{"intermediate_size": 512, "hidden_act": "tanh_gelu", "tie_word_embeddings": true, "init_std_o": 0.0068, "optimizer": "soap_variant", "lr_head": 0.0204, "final_lr_fraction": 0.1, "max_seq_len": 512, "train_tokens": 218600000}
Each number is 500 + 25 x the weight over its row's rms, rounded and kept within 0 to 999. Layers, rows and columns count from 0. Numbers have three digits each. The size before them is the row's rms in percent of the matrix's.

# layer 15 MLP down, 128x512, rms 0.227, rows 0-127, columns 256-287
109:491492513479463477514494493535516548497501495467505518494522478461523499512553455486483495495526
099:468474474517508533528457481537538463528507527547541479492475517492489484540501540519476552462487
106:546488490516494447475450445471449505501505484477485490494488518511506509507522473461528471483505
092:489535490526515483508483525510462485504486515500504528452494455521566467525514466504517496509459
103:541464521481521462513428481457523483492500493488520520502498489523537505479536493508480478499503
099:496500466494493520474458522482452472510504515506537522498538488451523523518519511497506498509505
096:501477509517532499490531518412506488458520501481472483498482500531464487489483565568502529497451
096:525520498511511484486522484465477502519514516516496490479482526523455480479495545547524542468531
108:488483524498510525481496506544468461479455499501469483500534516497509493511506492491457486461521
087:512526493530508490551476521484523559466520514475502477520487506486512491490453487455512486482537
101:540453507498502515480505489551498541459481487469460536508488506522494518514530525469539489462503
095:496530485459504482476561544532526512495488488485475520515523515489482525439503479500504495518468
098:483511517525517518482504495468540465509482490477497518496486505459481477522519520516496523474520
099:503506504548489433495478517457552496503505499520523485485492481531469529481476548543525495512504
087:510468510521503479514493539480510495474492498504549476477505491474517495483492527534472487528504
092:486459493507502489504487501487503454486519510545499490559465463531564451479544479553508508521456
091:510500547486472490511470479496473502510524484515554503470490499533482518527475493619479532506470
101:532484505501449446529512522484456531463503514539500509471504490553523500516468532520502501452483
098:486499497497508486490495546529443494510482475519519523530538502487504515484482528508516518488511
098:489474499520489475493481480472548456492468498477500506513520496490509525477490478547472480516506
126:504540532452552547525525513505487506487513490506523467489480509444510500521515515526480517416520
107:519461563526510466521426475519454495483492505504489474445530506521548502489473434455485534478464
096:490489524511526494526446514584518518490476527462520434542487482486582507488506503551487475516472
093:500465453440470499491502526484482525494497490532507529454498517537489482517520510512480460488504
085:539499449500498503497536597509480542556493485467471503477479497498457517522541492481493515486480
098:508530520461459526457495492488497559515529495481555508527515483512511519510490451464500485515502
097:472487476460522510499497507487483511471533530500527458491483499497463487484515502485465488505492
097:527488496482529531504499460508444497503511486517432467492456501507524532484499487557475529504496
090:527493515498495533531467483546489460430490446469493499487496514508475464482482474510493543502522
087:493499488479487464514536469495501470462518477551522526492477484494497480521458486530525464506488
103:477526492470525527549567453548473473488496511500494547518540495528490541493489519515506521474552
106:512544475510510456526559533484474538497529517523491483535478520495481470551504458511442479488519
094:507511494467536502516499501522489506516529506499497527495462475493495544515555470511482486479480
096:489480501476526489514485506498495483455462479515549503535512486560483507445511478479495506486516
093:520499500521514481507490476502510508498502500491489470503497534513499521501509503508471531554483
092:507485511471543498495445571516521442504519502492516497474507490523525551485528501494487486503544
102:495475486502511519524571502492444472498493511524486488494462515427502500508525497530483539509514
095:490479496472477528474507508523562498514488540562522515537488503473478486534515551478514517544499
102:496513500472482509483548497484501473529502542523485517461500500457562509503501501501503445544533
094:509516512499482507503512457548529501470540497490456489488492474496460497516465516483492494509522
096:460481517523512534456517481477518502477463536520500526472512535461468469444489481427519500474505
100:507451558507468511509509488521514529484507484474459514518542459532533529515525511452560541523517
098:509521497447474485512440504534519465490521516447516537485511484510495551501505503490484500532491
106:503507489492532484494421527551508522518492516511524487516503502517528484525487505513506522459500
093:502514497440493502545524543523524533518517518525555504570520487516495493509514482510497470517439
096:486495500479513505515531505492516495484509523490521469533470547489497482508492484479474498500446
134:504484554493503533481467465497451473482483529489509507500502484524515475519435547484477512475498
103:514488515466520504479480481530481490511433500523481471473534501513507498482558492510497485515500
092:519532452488517521545464532489564534509551486502485477518448495464475496492515492533493536523484
115:529512461525486473529576510468494463494518510536525532528469494496522519494441488526460506506490
091:499508497503497463493508495510505467500514531462428480494529483481514496521499499510479495477526
105:483494488515478475500550487428574500519483522505542490493453479466479482483482520499538516468471
115:508519482519499498465551475499485494529517513512497502480462486495517511498451479519493462519486
095:515525498484476487485485463487461477527458488513545533483563520511532505479539506544507477477479
090:465497486515491504538522479517492493489512472483497462454512524482463511491522506494473485522521
147:471511446527493472484544518492468544504516479472482464453499522523511493479516482531514512459491
094:513485518535557499441481538543513501499522518506484538452506479497505539523540521475500484526481
105:506482516477521499512484490488497489515513479484496517512503522493489502473493470491504457512501
096:550518478517479463526501493564516489487498506525528497445511472521516503497503484489498484532504
106:512487543504483485521474526508485511506515484472541517482476505536496516497534478524553488496533
093:456531480534493517518491513476458502515521501520534514491468495514479503522459479515474523470523
093:526495501489463535481580499494479529518501511484521537459481466470472499477498519517516504522494
096:515497518543556477445546506495485483515518520474534488470482498446560464499515507480497479535479
098:538501535506528492495537466500551542558468477513528507514501489485471505501517531511493464500524
099:533499515521501506475446489522471465507513522488506494434539495515499487476478531537524517442505
100:499511494540472484525515566496480592501477505521438466472553531500486507472534498513537495573456
097:444478516478543542516443499522459520473476516480482447468505528500498490500510507529498468489540
096:458456498529517488483478484547521509561482488461523517483483469490477507487463514483486464559516
100:487454493497525497478442520457497461500507505481513485524486484540520464490496466559492491469504
103:527511495533476484515526478534472510526501491500513497505478465536522501553475526483502530520550
091:507475518500531479488509473483500453452489494551500559484469481508495448482517496523545528486521
108:472479520514502499468484486507490467534463514467493466525501491489507466505537527511516478434469
103:464478498498483509507498465466493505475468510479499479487481453517436512499516531523497503477490
104:467520485512501542511465465527525522509475521518468492505502501501483463478507462469482488499450
096:521513448510504480470515547467483469496521499473507490497464494484468477468503507526507482467484
100:502504527523508457476474546460556510504477508484502520497529503495527501517538498492530523524521
097:459494540502484522494538507506494485509566496492477459511491502467477519513483486496527558470505
098:447530499472517484495533518475470519525477530515521500454522477460478465488535512525489433513478
105:523516493525463492495475459480475501467508489493490515543514501510521477534491470495494505451458
099:521511503519481512478529476455493520536515524468517531446504463501477500509531550475538487480508
096:517481502489512490523485494501508474491483534505507501511496505479524478457489507561466503504539
098:468517512467508511503566462495581538508497482477479454514500537489513491500481509491499477559509
093:494492502497460515492474508513520492445511490522488456482479446488477541494519532481454499487520
099:506521511522479480531562487491500527475498497483470488433523469532516517499474533521520491518476
095:512518506484466508489512493487495526491493468468555526525478485539512460502480474467514536524494
101:485501506478544501472545535502443511497515474479517496546495521542516502504485490496503525514513
097:482540498542504427505477465512509500481491485510505482516513471468500486500500477463491475460529
098:523475516462483494517539524494475465489507479501496445494512488467509469502490525499479510488492
093:515512478496462511537459465453489473475495499523534490476474492526525489508486509521514444462461
103:492539501481483533530535507527531530547514490529513493518464512535521514501522491499488504551487
090:489483491512468494523495567493490505530466474511458466481485459554498495505497485501500499478514
096:515530472528478531500513479517580530494486534509438489514560571522510482473488491461485470523460
103:528473496528519571514497542527512523534520501512472439509488525510431455495554522482481500515501
090:440521507500460492471517462503501519469489508481477541488536450519535537521498501491533532567546
094:492534475439513527533534520452511489486519515493542532488506521471462483524487502472438500529476
096:488547498482512549516508532455450468530502531516504512472531500517477471448500506477513523496470
094:503491512533525492522513498565512497515525495496544447487475502515523513461458545469484515516489
102:492504491500507556495496528539515514500479500479495543523540494514520527483472512512505520521522
089:520504498494486461455472514516482497528481468481553509512511463506532510520521502513515464494515
100:526499467512550477500541521519546508533497481451506525509499516477469549511527501486495527485509
095:545568467553512428502507465489520486495537493499507460477509477526467507493442476420532511466496
100:566513483526465447468507471468480502518476488490516539494498493511518490482425480439550459520565
088:456493512502490510487522495504573534519538525480546479515541511480508501510511502483512547505486
093:540497534496476495488483502506523486523499502499492459504508462507524519533495480546465459516522
092:429498501484480520530490509477503476529521539505498511483476505531521501474536549516530527520520
103:496485519504517484502487507533492503534462534504509534452514513471470558503465497489494544493544
102:512501508493503503487440491507491533528472486439473532475524509510492544486496501479505514495504
089:511502486499520518516508504488438431496478535492487482474531496540449507499502500533529486502519
098:508532497495535471516490501464558482506532508502497537513522471439515539499503502523520544545492
103:538481491529512479500554484512492473522476505455492506500514528499497516561529514476502548456502
099:495523503503470526428485462519528498492479491485527490479523508476474487471504486495539515488486
102:485510498526505491518499528503526467527506500521499465524476480482544497496512516477457515520537
102:488488512504509502526549518503470480475548515550436470510454479498514476491481522479488508505538
101:470483526497498532501509516501503478501479495553507464487485470476465489503538501474460495497470
098:499465448532509472508448506439490493494518543490454496513514522475468499481490511441503505463455
095:512482516539474546501507494535495493510517499495540502505490461497520547493489516545502491462541
107:464518493509503511512491540486498521498509504522518490483501513516484535470525481473494476531514
106:548527494498494520482482493481484499538481484561502467487436498459482507471513498547511497549534
101:471489519518520547483480469511479497458485477474468503539484471493501471470476455482514515457489
184:489515509502492495499479514477490480475494521489498505511555574466474492490496524481523513479515
102:492541484504457478504440483504498473486515530530491541520533470530432518514507509461496470462483
096:514530501511525552499541542569517512527479519455534507498502559505477496510534520513489461499506
092:522544521559484511505606531489461500516472527460514497491493512542516467482539476519526495446488
093:512522521525484456458485479492536476529484508473514533480517539523490490501478520524528480536492
096:528499446531479493507502509566492460520508475511482504524500488568523507503465488460503492518555
093:502476500501505502520503460478478499474494520448479525529497550490523509498495452509528539502517
102:499471515535490524514484512488515503488505506464479487497489482518514499501517484508503468518524
098:499493476476480464517505524471498484524484505466476505496504483480493483460533514465508514467528